Each number is 500 + 40 x the weight over its row's rms, rounded and kept within 0 to 999. Layers, rows and columns count from 0. Numbers have three digits each. The size before them is the row's rms in percent of the matrix's.

# layer 11 MLP down, 192x768, rms 0.017, rows 11-119, columns 640-767
097:525488503497511510488540461496521535515518561439543524538485470433535496538502530460512465555564468486475516540481431540460521467514423553475448551471519509537486501485554518475486451498507504532588512482485450429522518552532545522474517501504572562491438527477517550442575553562509507541443481461469470526421456513562471427480446496423557512493533525508479514566518540451460511513453
101:520437570501465558550500527464543526440520434483490502484475470471565503501470439502537508539474485461447547493567458525545488455485407565515497488472541499565553496487481480477441522422478491530431558467546432524490455490443441496496513557522511476452489506505591566521480542503509513524508560461537487492491459441533587545540481468560521525429584578491479495529530532505520486523581
100:509445509523510424446505504505529455605513500460468480589500495473561501514576529483536544472501470547454459490596498554445516485569602523497485533517541514478526434500560504517491505484569486485451552482477466533511474452526473439547518496541515521565491392511522570508477447417493485521548436409429505497538468481457431518569592500496503591477465432548513456456520473509482500517551
099:522495449498505539461528507514512579515489523481519548497472505462516524579485452467502471561546466520424480581492486479516497549562510491476507525551487487582443526470515490529562494480504458547454532535571412499504457485524482476527522513421486477553501477495520519425469550480488453538509521362474548474456477524475535534540509528539487517563460527478490501455499473503510494524561
101:602470485457510494519531487489510566512417472525448509558421524562477497548466438432495544501498543505470493486534503533492469527516428525482534434535531502511512531455507512528419579503462490523383556484467461514546522473518491500539558519500494532507462446502545533499480483488470515493507570560459561459473497501512566483510462606457502494376508495465495456478525573488502511545416
102:468511523537485439464404466445465520490464475545538460392550551495509516593492587504508572486443474527496465532534451449484472447468465513512514483530447517479575537455519487483540441470473517505540503467490455431539559504466552468524510482502555458415450564477485521464453538486535507571481535532503507571513519447477480487513510472396448576478591558432501461574488437474494491495493
096:525624552492531475423480423556483565541571478556568536453568576472468488515515503472465486499571554474531492540534508423529523518446507489596465501501452473470452493437479516539519509533503499531546542536442477536531457469486472504584479518504524494451515434542476507486517516545435489518548491510537530481497504538482482473534514456516511524549481440489539489474528491457442524623419
095:454494461558538530463481479507444465531471480477442478586513497508516532469456540513504476489525488468514429538450523521523467448538516509427504467536529533475533489547573504465525566459559551556518512447502511529555514554443518495488547431500477480498510515495589533507587455493499542467532493519448517483506477550501474544493538529494501471422480469519494490520540406471501502523495
097:539541516558524524442414486460515491488467501479500491466506543507463538517543531508447484512517516516469471524451465517545498491511521547461480526484547456510573473498607510499547440487493600481511453547537561478418488476442559540446446538494466551462545477445477486518529552514465455479528566461461550501546492472470435501445465483488472510515498490488491518589494558454402517448433
095:538440516516472513498481500495531518491445547525485401514525462488505480453450510506461433472445458433485510554479439570517533512493490486499506443494524517444548443458471492518538515533506481503572514479518453530461509443502449475487518567501486460505455491576519482459558491563539514545557496567479419496529491498522502500469515493531550528436533501537497487444467415556516489467549
101:514504488439499479452475466537476530524474499556456488608481471470509511500548468488505540498513483510480576556539495448435556466479492463476522549479554489484564553542544499568507522519465552537518496517492522409563543523491453454478493508521518428523501470551519407521446480463562447518534499462534451476487481411458433505457485559479471505533508530567511524423537449498505496471528
100:558534498477474519507476499525499504523489447473393475457469531489487513513555487439502518475474504519516600503511459525434453572453502528506491467407529544567473446499540479455525395565446552458424489486516538548488460522510518494469443512585462533498515575494596540508530565519481449481446528551529475500539498493440521606502537586542474421526475453481515458515495474479596490501519
100:541435547525497515504544551510533448484507447487492499539563498526451536467452532550452456480461511561427472495492523380468485540475460531525519520527576488526459517460444499494421521540527506437536473490461597499519492506548425609474542471545527455474552519440475500546429474475530554522541450504561522473497469521518510501527493505504422433469460456516495434439443548491470498483528
104:518615514510511488478454477517451519501485470557537467503549485540467490499490497484556492470527530479555500469420488524498475550529457544505483452489544455497476496520503499457505498504478495572472513568517485533516495443513512497526515488534519540455511509500452532466540587456574482418440438460477506520497507475548550491437466586408502442395458457523496447441547503462550495484538
100:515446463514521473490494510480548462520556552532509470497494558575528528561498455523464479437473508450469552543496462517506555498495539467507471522495494539418512539502531507452476451524559487508536519538574502452557503464434465519541503459438433520529484483480543589543521533539523425579519555492514462543497518458530425415406430498469528522463475500500499496452582543487546508528491
104:524523502470509450564493520510529481527480475507496503555419434499513513556590559560518491506510516525493478430494465513526496476506566522520520488498529578510502520519517505460415515508417508494450499433482481491535480531484512513531510431480595506543490568498515567457515432485484439493477514518435560490501533531522539469482505502499513532570457497427518467575486461564559501403523
101:469471536490503471471498510553470409503524450486635514469535498532458504468459452508483538472480457490400458574436516414443511551528513524487522509509502492471464502466459511564488466539545447486523478488500423496451506455487504427473491531479496445541495535477465464495463547645518471558452520517537500556433548509490490477496461574567519488563511518509499507578470513538493514452475
102:492536549452483492542511523515471463550549415574411454494507531510519466498449522495463512473497517497514473535530525469468530511484554480458421492457497562451488546522452500505540544530442463493549511428513441472438488430492512489505504508567494444477482559543463488659578556474520485411527523536479456509424489493528449552536463500582552511462526449586505503510508471527445499517531
098:496530513525502474500483477439470480461506506498544492510551553516467531552500486556525525531515460549483397541466468622535537465497480472568490540495517482484551502495485488445487507492452501515457492482523475527556461526432500487506467441520448576496527478462589546513507489513518468547457603520485548435414573467493490507503466458455495514453468460532535482478477507526452494504582
098:535503418520491531480508475541460539480484552545520462457486496494579518506475537534535450553511475466454442515467425504509444526476490514553444456437516542495452585442471499476463552431474455542486520463483479496522471436459469458495489565471468489516492537497568516458459467490462487511520496436536541542537528479539506497414445464454425506625486476537517525465426436541440509460478
098:531448500450492525504494536539428393493511509461480432558548497544500461478543607559507487479476400466499437516470460496492535447549469519580507458419522522420442558531576493474479505571478477454380451510433507491436477510573557514515523433468538593482457453500448503485529433487485523515512422428471509444484528491414554494468493456438495501481497373561519460485467523575441497538500
099:542520484523523496432478478518515557512493501451395495508462491533496437553451518488550471509490476521526505515498528453588433453470493494487474448501465526470443487480431506515516582480447439551544490571473550521507436528487507435533481457496516524495475582550477434431500561499522482511433462532503513482476463552519541482499504513474459482421500524518494468500539510535512499516527
103:429479559543504530513469553509503503484579438539501553565513512506512537429509535508441469492465496546509596490574467511392424463545526526496470535518440517566460565534422510472414497466482456598474571556509501519511479474520469605461538494521577416490459533536556520536517505490462469504508461531560510465472550530505529563507471547481549499526527531509463461497592540481437508529580
100:495462494483493476446552528507485531489477480512451520485479483462557461500458487525584557514517522495415477537494466521490540475471452529471521488479470518452511452506542505476539530402456536481435497534603481554453502541501528541443552528471485543494459565488453493498498499454457456541456439417569457604507402491386508517489424549507449449509450490536489436507454574494534512487601
100:460489481458498495500426491542526498538591496501471594489500509453536519471504516451579564466478477479529517573536520438491512510526526536474489409508521498606502468523491491468543533524518476475515541551558464545494475509545531450600528518445474470493512542558454487479564456487485436481475534514422521444462544536564531469455471444526541554514485490475492561514468542514503493582486
098:469538431456469478551470441526613509561453363417521488527513479475568471478492485535491473504481464485457469512506548486412436504488504494571557555528501461587482549479412480457456516551493510473491546490469509509467452513471463498507435471414470464538466557557563485506500493461532487434477467535503475435518427449543454461519567515510555478502445432471506529521574542486543480506503
100:451554447523534523493533460475499415524437560518513582467479461568510528447504498527414435491514550542551452501472433457532550504468558492573495513449455489507491530499513499480482496459508501482503542612498491416432506490483488487440494505524453532530536535502506508443477507473474448472485531492472486510510500523455538466516454545500500537402454568424524482437464506423543501484509
098:478564476480497533453531450471489482499463540483511479434449472487475509547504590516457490461535503536526411485449491489500487523492533469526495571486456566511558552512503501467479487553514521547542500470566427609600540480493469549502521533551447519532502558481554533546483554458476509497511534483529464478416492541459452475558479546556534421503466551462510484496536451478481503524458
102:478514479485493502481525479495469539475433423548509457507468411534510510451584487471538565500496523544513455463560469494525545478444495488489501469520463501569528469456517489515494471515462487532487489439456448555508421534539449578467443454561493467498466493516507528464520496493477484574513467487529532515503483481553585443527538499472524458521458470529486538569508473475541487520505
101:512490461462480538470549549461502495483463510438472562425481477530463492564480509519459535465507553448469512447580479433498422500510499495478531468493544467526564531491565478459521541566465494446513532431416515479487568490529457450522506493495422501434561354493551525500494566468501532508470491473478472518519436527515489510439482506557488512422491493470490491515488511512524477565546
101:464596535460495492443473580481550489518521514483444534531476551535519518453576538530525574483504513511493544512449497526618507531533570450502460512541538538536488467552519502442518494398491485461542513541520483486476452491542517464504468445449446520523481544565590590451490467479494493461467481597517515532548518443440501453476490512530539496376502517456472547568453480479522494529475
103:582488464527491514526557519534474442532461464495515527584489573452506470560502565505509493508450516472445474471513436542500443558529506630508481466453508499455520505443488493495417510535475439519513507500598556589493518469499460471471494488489473487516488481516506503549458470510484589494484454473532533447560471546470467506561541457476425565547559486453542471478502464408512491541545
100:497505562479496444495497540507485472539449536619608489535495538455478518494477472532515584498503560503518581483532446518587451518571514433495449491571499504469452511481588483525554500450450465518458429571476511554502560427526488480485537475546473515535457545445530542537568430466582478524509471549495517471488460583546506498492514516536521492561523529526494499428485532593601477545496
108:450496540496470495455491507480497479464547463510460505487482480563441486514458393504480525444560425497513472495447493475546486503501479515479495491564559480471503503515534479469474474428504467508528497492479515519450520567460455572534462490463483480540465448492537510517520443435452498440504505497484449495522479439465379386489551450552470514541515528529463479476467519479468483484551
098:543473531548496554466561527502518452506470514541521448526512505473533476529500520499496491507476522464506504545536507535478506463450591535445516511498450448472495515460471513503469496537475519500468482553522447441484457440481506561479505524545547524554492459512569428492426494537491526469377539477506436508503469504509524533524476516501500552569556479476504521505470575479500509531523
102:549469518523532551481452565533539441475450531563519480509460521531455444460538530536534490524443595530590459517521526450487519534430489509564470583467517506529521569462498524532512475491541480496539548498417528504515451463401473559537502543457556530445417470487483537520477541536502527530552473518505497485535441522463491517499500515503470474536421532494514520421534537525512528448515
094:565552567558528459552555592502487467520494566485464587604470493537520459465512430482526497525519530528452517438444535529445482514548447509486481445490544523477506503507491513537521491524482506445497498522454432508458444459480564483584441428480466493500479529495500505432551477483540480495484524543478440514501465504475556475560525508417499570500560502532520551520603513562495521479487
104:489496528530503547435431524436452519443519504503512573431528466552513547428524450511536463463466444500472500473504516455568515471497485480607543560546470480503517514518548492480517454519512516428558493511552472431520440476505499484569550474527532560484464572532523603439587500506507515519485485534507569545504489474541437510448511474462507485418425501505456499529413466509484499508559
098:488568452481490483514506528505525493499488411422450475506571540503432485504492490476554476484491479586568544525441413457569519470458487457447447524480441566522487552461510489458587523481552543478502480469455558452420475542469468517390544552473481463532462503452488506512543483488490529545432488474520473550562486480449439508588527526507450468559525506504481534465430481490507491540512
100:532507454494479463476550483488463515436550453575493473453541591528456558515508514456562503443413476475541501524471476526450447493489430500441480455547510539467544537509495499520477450519482529566474500405519517535447465500506498523504471540504526519537520458517502453504406470467477524425555552495535465526478472478446476509516528478534490543485461523433492481494475477434514504544564
100:552523386513512552463442420508466503528463521493504527568471576436498568470512503517499547533510499554486526500486492500504498439530465551504506560555507567458509520470557518547467488487484472456431539369517514459502530468564536512500494494517526533504498537477471509443528470565580458527485483511476464488487553519493525447473548548484505501497494521503508495438454445465490516463484
102:490528460492502551484499494496499587562520470457564508518509546501473563511494437504488383535490466449462499524456545564535468442516434493509460500477448548497464499457515496429479499464510554487534474557572496506432485539533470505571499440506483515535550539466498526545488487541525505533532490578466457535473453433479511526531502497529476476477488487501514510535464486565537492453526
101:482538550504535524499518418513538492574504549429538468581447473526500506547582430486485537483518447428442505485517509520535450519487483509460479486527532524504585466545568515504451529650545491473491469560464509574507498531484523466441511496535515542493465489513455492463504506551532569517421476523518515469502544459530538459581529486526511529562524472424513508556452492523465517534473
105:458524566557489491515439516484558430529544452468514530540502494477561426494506527519501468541536507509502517533472523506483592458506543491450452482537501506499550480484504507444494496479506496483550567488512482481447497452469500495463511527510489411509596516551481528539570463507542483502490531515454471473512476509552467478471577564645469571496501548490491445530500539510503499419500
103:450438528503490536530515510471489473552511560518472533437548523484474459402500541523483517478515505495495446441569514392542477483521523437512537525533532423516507515447468481450465464480462486481484433509579498514520530521475475454535523511470447469436528478536612541468513483493463517466499497556476448437444547473465485495480512521495448503531563471481488458537472576529585476575503
099:511564583446489563503474574445491468503572571545535382453490442476494500455469519532474513490503540507480541454552551522587550536535573543545635540456519533480493532534525474471419431504513455490555538479402549553532555545562434478478576525582530488545542445525502541518511479479442555503513519493456509534556551424485500520495502562617444537454465486447492479539470515450446472548508
102:486577470500477440467432441521468438493498499528472445455482444442479417425484513480458503504554475406436569498542458530488534579470481431500485435423455535429493500440407496496498525519497530527496477473574554486537516596457477476492441570553441460516561400486476491441417519563446489473504493535465519490496479539570487535487536510551523507554489519556514503535476505598548496544531
098:476541453511493510530470476508545509500430522561521508458518515565462475405561538567466515507439483462582500429514502539524509553500467504403504446452465500528491457476441481547526463571482486469465527489485472511467486571482454536494485523559542484535580499507585570448507457449524406517492484456469474502458551483484507541393526545492479505448507479504510506478438480490479475478580
098:498430452492504488522461443491444513505488535522486493483535480506455443513504476495498520538476494466506549429537549493413476481538520504464448565551493466573569492515496488401486471520518517450449469519461491494569547487537534434511516482481522501474472546468449463434455528563458378529430505538549453472549546474470531390530547570525520497473556417540502479473569548454556489481516
100:453471481484484516541494486538469513494464514558533527561512528507452560445450434575473540540427512509508520536459489466539522446450513534496522490565495479519557541487464494489592470442504525523472496464560551530540516479469456550405513467532557492490569567549543511532468481486468474537423548507553490428462417412524607452541515511456501484532534493535487448496463571597571497441546
098:465536543519517508485456518511485532532498568507531503585612543463503410505510507414457541481498444497530476555512489531409514511513510512528483549500488443498525449549515509497476488558509572485453505460463547453588492456510558480472472480526537457511501519470492483479455532412524567502500475485486479410461499504564451502491498517522584451491513471472471499556525490521472509478513
099:449475536442464420469491486541410496459548495567518521478467500574444449488515448493626497471554489448472523538531548571530431495480503467535557421562497514540447545505516490513523487462536455476569497542538478474481546465458528582485475399562539505527459524565466517554506490475470393411430536505599474492479502458583515478479516539485528454524489531502496470569517578545512488461501
100:506574516522506486496546458531466487536496484519516535579491501486425506486533522508556477460451472452471511483409510581483513463499420505417514537549574512409505469517501503489482496471466519505485480473447610494505506516483481477472566446430545557557497419510427447612501502561572469499562474451547536488531527556542483555549450502599495500504436517427488505530446458522468504458484
101:486498492486503527491470566496537465488467508526473496517605424557492525441491505479526492493489528480448495546487412467510480469480474455454536517484506589594479525518461502524486520422442533434439470426518471412481489581488537491466494479506546467492540578511541496502493528471525555487550509540469475542487556519431409580512509452501481492618585488414496524477501390546468503493489
101:486455556505527483444575550497589459449519459499533524507502564516513553483534477462506444504504504545519480427523522532480531475515419546538500537462475533462566530493470508479614574473519479510441478511542462521454423481426504492438573489480559526509506529490620522496505519556492449583516522434404475531508437504461419518538555503521572545467522458435513598491557487491502505472427
102:543398469485479528568504503503546504581569492478553537519503502526427523546432525500501483478479542440554512476492503505448480452604566476520531464499567486480502462541535497517506470490521545459511521542487486564528520475389493458511451502482511466500510518540500501471522506538605493580492480496461491504527472515473527462521548517562503480374501532422511535511470433523517501424563
098:547469513507513458529559514484460508534481546513515551491535504539481482496495549526514563531530556557476451471553518488524487511507555412431562492520511574492491438540516509513421473522530520520506518474419461518540561491423553521510481488479514480435447526504434648512479534484517521495510571523471529496520483549464503533525526521594531491535521539475525477516500563552575513564511
103:490448445481507465509503470465523404478502497523488519483452431561509510531544441493509504490531542488531506512395466477439499510519435519585477471510503466555469549555556496527449484590550509466441492494510443535496504618500487495511459581585481519463492491493519493520486492555489481546464500544449511526532543444488486529546471528552456511493466520479498451466522554496476496517415
101:509478459510494495487518505527489565447551494491539522507457464491486493448513432455535527501462549542506466500435507451528479554454502492469496546584502563481553551556484499503436474479535501448475487538430516517548523517563505516501489499506565485501516578502494411439478496520518531512536452526475551470554526494427471511549493488460472484602534481423489490522551533498545492470478
099:429476500530482499532505490546544474469476572489610442552457552500503490400451514480492435501524527541508531489446550522551481399442495471403482558518444464503461516573501497528514508455478524539464479498443460481528503543512474434487535524458520445472506442489546467563531506508489516487567561484466517485535455504514496465495568567534477469510477491466481498431578472531545503592430
098:472490575466490501506460518463538504506534467502542472446527412516448419427493462553474517516506513536525512513476506524504527556533490485534484496517508450475493448522501486549491450469419483449521468425417519560584599556487433560424555498485431486493530513444440516424530511537497522490496450502511539448547568530658483496502495530496493534444537530533476455503480488510549484586447
100:455569495479508456504541493540497529472457548477529475590475509513503520550495635482490554447520474481483503524499441493484498520577517518514364471535486419493500536482479491512533460385533529586578491488481478517519506495542499499561487545474551523460497518481482478528529549507476501549492464455439564443465492476474452416468504507564515510459565542553513497535435492502531499491497
103:536488531489484499532485469516510501507514476578530429528524478550534459511507482490542527467469356475441519493431479469519501627462529547479508417515495508578579461520525484478481514500507449483442506503522404518517472493445500515424508516546521533520437469429545552431477480516473503518517494519543501572464508531525393533452530512529442432544515515521486524544476487498498483458443
103:431414474489491434476460452500503489549545483472511468426480553496509561496535499499501500446504407551516495490524494483525578506420436542463587472437534506469504602492438512484547441435438547454537541373528573510537471490492472494489441434411481498496532456494402489495414477513488488418575534482500476485606513563549509489535468493462466479548473511471512538462535556448512506557443
100:491496543503478451502404505476521397472481465509560525509485525417459538529562562595483513499463446573464505477487560500538484523494552447495496550447517531461504473447518498582524530545505513522445539457430511534492479493469547535494474456523502555419517468598447482526488516489534464589512487493509531488607561592493484501499487492518511478476476531447519457520481552476511505500441
095:566480496481512449534573474530459486558525528483554552479469461464485494478534481512469461496526487546545481514524516444513521514592523459481453444530526498523560471510557511539508592501450495492531462522553604507537507507488519506518511503505516499434528472506514503448515473522411563538543480501437568567537476519499581512424483507571511488510490475468508447453549484463561516529511
103:529538469484493532459518540468496501444532503494535505507517556555535511600469458457558491497517505397561495483501462592487505541536507509545516470543529475471508524490476487472484521590430496550468528510490514501553589510475518588425575504426571510553453434531451466520449471564443516499498555536554513523561409520441481512529553524469485452458560542540512493497439483457457488470566
104:522440430486497454504470510511493506527485444485493519515482500552513550563481478541516394487507512514466456485480501544508516554533512432466422512474449563506505503517481511556534499482452465446467434502482492526484525518531502550466511444529475533565486454441514613487470496484525534482483457518489486460583376452391419526516427444597568501497415480580498559465452548466509505474526
098:474435546473504509525486421435573489460507455455539464463521552539513553495556508507378510529499477557522421448514528460591473557456521543532454453524522472564603496483504493547548505429493520495521444535463580406585479463511479490479453472456488484509462508484469483478485484522514538406471504534535438480480557464488568512555544571532494570502568536444477461405590475439476499543480
094:532474578529520524532513484504414493526442515392495471544495469490503495482495534497523558521521543573534520572561502560501469511561466466498501514476472558517478466445553503441510585511501524505504515513484524454498492576534496523511544453448498471441567490498522493436526478592505493463455448547460555462499426475495498567487485520462494474534505531451517590491540548448499502511505
102:566562511530494555440473530515443522515557475519469433570533491525469600476472496562460454504479590512514408568483515488480522487521495571597468498503494491522547513450476497509554479455518495485440514461470481454552487551492540524503509505466479515564544548415444536435526464500468533587518562434498543518544488546509621501462550579520425475472480465450477531520477509493507492550460
098:515475503456502516579527546493440556518533527509439518521530478426521432529514427530509452520406504510540519532516511528487463597517439520465452454499456523481467471527489493565561538535482491495494595476397487475426405444530453467510487505554557494466420515445486500432594491458464468561499471512513524545523493556489417451496532515489507564480500485523527523531470500487537504549486
103:573582403467488501597496510473482490492446492492465454492488503513499515511552378482510477499532465550549613493451546542511524515521463451524504480473507499565587447430446497509534498469524507540461531380458532576491593490517485518526461525521477459487484427509416567502468539632549553538551506491559504483457524534466430533554521483476511512530489481452476508508551531561441500454509
093:372464474525500439531511455500486555523523517520492490493456479459530488525439552464437553541520437506447430360537471508502408469491525468441446559491488467522478552536460488576474574512480530542421566473467443498462538507499426473442494525523457519488466475475490480447508462503513555502461468542503431447541561465489527506522503488455493539529479446383485471534456498490521481476536
099:520505539480536479462495544485499435493489569496469489491499508414483417537406485520490481529541462512466372537483568504570458511495532475448529408474515581503507522542470527504469525542421495546462501546461519526517469515499528532554538489518500514509486509481438476547516476553476473511490567360461520475415518462502500630541480474492537432451471455501499457493475485511500525552439
098:558455570499478514487530592467531412529438419456475512418451463537547623606572444541490481511491548570551492506511455501531449476521521540494541490519520397503508521491535485522460537484414519560523493512403475483520498467509591542572483489543541494457507509458463482540504555453496444559482464481491498474515545521510415521518518443521499425470554456469477493579522532460503482564501
096:534468545497496513564474492561408555468521462522508488520496466484471506534559477420512508539503485550493484511500544412497491510573522443428493585471543627494458527465501500539485521540457593473549518504460519514460479557532464500493441541424507531457483468465505473512471479475444490533548541506442413487496507489481447488436567461569507474482424419503508542500562496486502499446489
103:472488468497492493448411426502495476448470472564533504482500532459518471524524472513456556497490478507509484499474462559566516522528454489552492442476517508491506504562454498546515591502498492502532485486478489465494568533476514492498466589529513485521568460448507450503541504502409494590560503413416428493557519494462477526481489513475604479612475494469498516551517518486513494488515
095:481491569493502524497530471515510535452562501513513473536487489479514436525449488527481457500537470440504451492531437457529506530558507520427409566502569528474616519519499504528508461490462443529459445487487525477472534450538486478505513515459523425511502545482548587525544529500501508522525513518484468534481507543439540480493471571506604521671426469487495609429486529511581508426465
099:579535412495530501540504532479431501543495497424452528416479508474490442512477423474472387496497564538556492493450509477513495540508523498481481500556521512500535426507568500577478540456566475531484560495461479449444496584548515499499462552564518493483446421549541543542534460438498470621439536428568446495489525496584484485448518514493537534490532530490512523465509546510494498530437
096:479505536444494456449550554481510512484490534502523449413523460470517455521486550549552500478469524523469504508474474504529576513502607496501493511511476508448441548504471488481470505461519501498536486437481503472561506527493482407458498521485507433497463457460464531465472454491485444414556446483484483451473511492545545436442411476513451526530481515506501472429509509469536489413417
099:542465491550509510471459458536537477532553550516439529521509525461426475489485502471572496498485483466540472472502460501577562572633486515431463552501502517453513618524530518511447497594621504510443512506551509495517464613490458508556502515520496535455485562531541511417472544493518451516525578475508484514480468527528515534526524517527503504394452491464536473414507442525455519460458
100:451452478506489455495540555462435465498524534502441397389560484522474481533542489506499571459511530581416494573509506527534533548460444506506450465516549444504552503562460504458495499543504486455504484558477463554406472481543511500468529547498498510528529424511472519517438515540530519517448570509548463488549521480457503568463455477495495432418510554458488488460490486503453505437537
102:546545513526496557458428537529489461519429522520505448542436520470530469412476552479396496492517467527408440503482500478473488504468448520504478573511481565468552493473516503395576473433603479519486577453521463509531572440540463479532528541450422452496486449525488493514475507505490543528573456427532542461538514492435507515563501413516484535530463456569503555458444451473594501447558
102:507515558542533408541492544491506526547484499465529539462509458482479485504544483469441551502498554539564579524561520557432530530496516440490435509533468517422454505594523497471460415462558493544454490513573453489499476488493491492515505542524559552533551499553554447556506505521494433528446502553493493495492459435495505474485578505501511521503547548539496465461566525550521495431464
103:469486495462492560577507543488545515438458500442423487509470436469513516560478415472593551474438462439522530505456585527529470500503465512504508460554514552523556541510624494502542524557522477532505504492557489579455526567472499520457447495485443525501503433462498528504515469463496458459415474561543395578552488461481416455396513534432579493526469483517491453495474504501556490476515
100:502501526513493480409559490528512502465431503542479481446493497525572477475453500439445524460500499495502518498476508511520467440449530459451528479503445523607523501479454490502517490501575462496510427493526605544442501550457448474473447583549517410542541491539488443492431474503526541505542492502469545465406513508512509503496500487566480517454512499552490498468463438434540490582443
102:540433487492497520493475512512491525527459513525539480505505472462503506501504525504524518516523474570453513495430450542515467484502450472535619572443490501533421503478500502497447525470458472508417475443529543437491467528477502489555480580439540483497506431567548450479537471516413497510468482529518513507520492462503594553460472438506561538507604522491497443521476446497451498499534
101:452561541514484536555530537499464468470527490506473521474487530607528505518493482440545531472469532470503483547487510474527493467436480545596468473473558482482495417491488486406507509453499489501465475544502461520471521485507501563517467499470496468514455430476462546589465492563428486439533497594470542498471439438514594479514493539484500422461519471538503544495482466454480484524576
101:513522545564481547467540545514477498453479472473438526535488514521502456542426518496441466500495542517541550474529510522520502515438478558548477397476525506537463515496470503536460514450539478484477489543386503567444480475537568535568411407507461462499472509576457581435496494518503501514478446515530450564420516459550572526457463522518493572453508500549480527431608427544472497516551
102:543502489499510506559470521485500543527504515524459455543489510506441495448494539510556525546547463482402450465527544499567472505503545513524517491458561525578484479446446504504520500527386485502530525490508511489583493562451467515466525522573509549568536529455479451545504530524501469438443460485409522466484534475417529561552488522489479422545546450447530431520533487468588506558521
101:431449441488496510541497501459535537547612468460491483443484426488483471470470475551504472456487547470489441490557501474474499481509428491591474477506447489459456541508515503467458471469518493425408513509552547482516525514472519539525456516474474529448492468530452551522485482504525537471511589517414504464451523496509482596483548458486545528452476523492502521433440508635441501483503
102:463499485511509524452481518526549469519515476540491475512528439633461509373537463515461514476481448459485450464487552454533439488516553509448500512430418496508566509541486507459567595491541498475442520554528552526507540457505462422518524594485438526455488477453519462519519567514536484434495459503564494450479512549574432479486508504501512539401475500472491566523471479503510505603469
098:559484523478500529496499540485543526473435531496515517480509447474507529506487486503490457440537505506502544506444513476492537534585494554468502393511481537441475487498481503459478505511454521481469465512577481466459520549520497433496564567476473448505512462497440617508488489523565451497511514428515496513429549522483477432492517422551482465521452482482510469519442555506513502461547
103:509462536522490529525436534473489550558472523455463581548525439516524577408433481429432523493542501532491510478552576454475483492475583543481476501589546479546438513421517501577570500493527496520477384495478469448503435525414499504534610496470526431465527505516563571519509514492549433542467532533488508433482477489553510484511460480558461515516547471546475489554559579489489498548607
098:483453467459495492488554447447547494497443505519485496404566549510488531499415475506465587488485452444479498470462404533491513530419558511476539516516493476439451511498559490442427501508507498475534459518484520523500499564449433416492496476558476470519495488530468487510524539468527472493520523508432478522484533484494486469496526455540554528523539526517480551506529482470544494499513
100:451483541500501506495408479465422496485423484585541437514551455527515523479508494467540525484499459550471471491494537525433492478572513479528551565510467543556468446497433490557534567540524545515600503496516504494490531519470428479536554526502557448530531460448456527514424558528479483515539497550509481444543462440516568493430525525472529585516489520440494496457491509431495484445482
103:511585431491511451519553529512529410511583565483540456512531523475505514540503506514493496506495461471433515522536566476351497554496568523506526561481533585447500449480428510502462554546499532493504532474560426505483424463494579497605497523465576562441463469542503433512512504555540508472546531577463500478536496541542501521493507556539450526380565525460505491516532508448435512465443
099:474480543471495505468503547526468558571444452529511492551450476513497451652497487452497524445507527480548514437514434504440539454575467464513449513491467547448465503560501489484517485488439543495554560520450552515486445448463553494460476594550512589475505508486554483517455523520544552548448457479487485476512517483464465500486545465556522591508524434538486504494485464522482490541445
101:493537536552513455482505519521471472442488532415510538557529542563474510523525473472465458558553499544570540532524519451544568494537521463437451440567460480530470497544538516471455478480601496472494408497509495473426511536464507492514471505592463568508500484422435555454540524513484515470522436488471587523504475538429508482542500475502477564435568498549509491536511478481480519470481
102:443541442541507496523531406497500513557435558547570564510515520514534584463493481450488416499446514523535581494464548466504467467501523440538570528576486540517497464513497507564539477513468522525492522549498526477437520549486572525467484553484458534467508511493534518546466436508483477504441495525553502477394576501591518471516492553547452432465480524485508415500468511525401505523467
103:524512457479473473454514463515452420472510459460521493395564504450522514558452530494549456477487504478522473533520426472511497480515507516472506470452463523458421527495539500516473471534557485487451532526527520514560387494445547457540544501473552454471538465487460531530498490467466494494456516457536562538502533498545479497558489498506530448465507409499499541507511510521500507581498
102:477584450455500439474480511485478521456544550482454519560509452488604442494506511499487556469473477550471427491430531459494513501490498509476495519440502464528490500545482494538497500528446492481380591557501486528439478495497463512504462577452463524481513496475480495490487516515520522488499495506523519498483520555462506572508460579468458510513485525454524518548523517507482498514472
101:516483525488486545568453573511526514485501551505538432493488477414523523515510545475546513466517496471528527604491556443485516535521560587488519553488555458481522550499507481489549548491510526491450527481484512478459507471494487499456505467526448452502546521508437436456502523452499462545559505467460513399544482475495501469451524439464463526397506470484479505525441572496461481465584
098:513528442510496423421546467459539567545506497487469522447529447442449498509460439536508495444570455439545476554465580519533505513574552470514433444500527485506538493544395503529459576498517483512477533544467489509478517545419568564463524559438508533481486459504531487496513553573555475501525458441464480487564532572480535547527559458468478537460528511526488477441469463469493497554529
102:434453533483474514464498565519482534419501522513394511492542455463447521460491490507507437485515421491395550468460501479541516542467484500468421494464525543513530522548495500478486480466523513483481552497480507490487492474495474477465473475529565500494479497524526443448516532465540521520477545545477487464484550466513536519526475498498480513381536493474483513422509561479580501485526
099:471539519474466475495521414475440520484434564440529484425441440521540502541446462596509498475446523483533456528473467462406486424516489485562472526526477474475503588454428487463491549468501486449601487516374468427496498550486518464509527507499490492491478520462507507480436504496498546519514510475420441562520503534541526487494461513509534486533430529521513476516526462534480491468480
098:594533539483509563437516497518506557513504548495499548517543518516482440548533547378527549507568515490549481496546475457484488529469446513505564513555478526474536474494535506453510495529483549481426585500537530475491435463423511420523540542514520487533484485517518519471467434540483434504540541529464488572468508558492503461539567537521495495514461541459536450469544506391507509453459
098:489428415532479477554496472503539462468460516450415533519527430486523477464543574443578543533481525506561446517500567545548483470508445479555502533611488413405505489509477482490518538437536500502474493528542520518591518564552493457441526506493499396479568458497497499451441487467582482567529464437506434515465524490434537535484532481467527572614499573576476564503536469579505481495474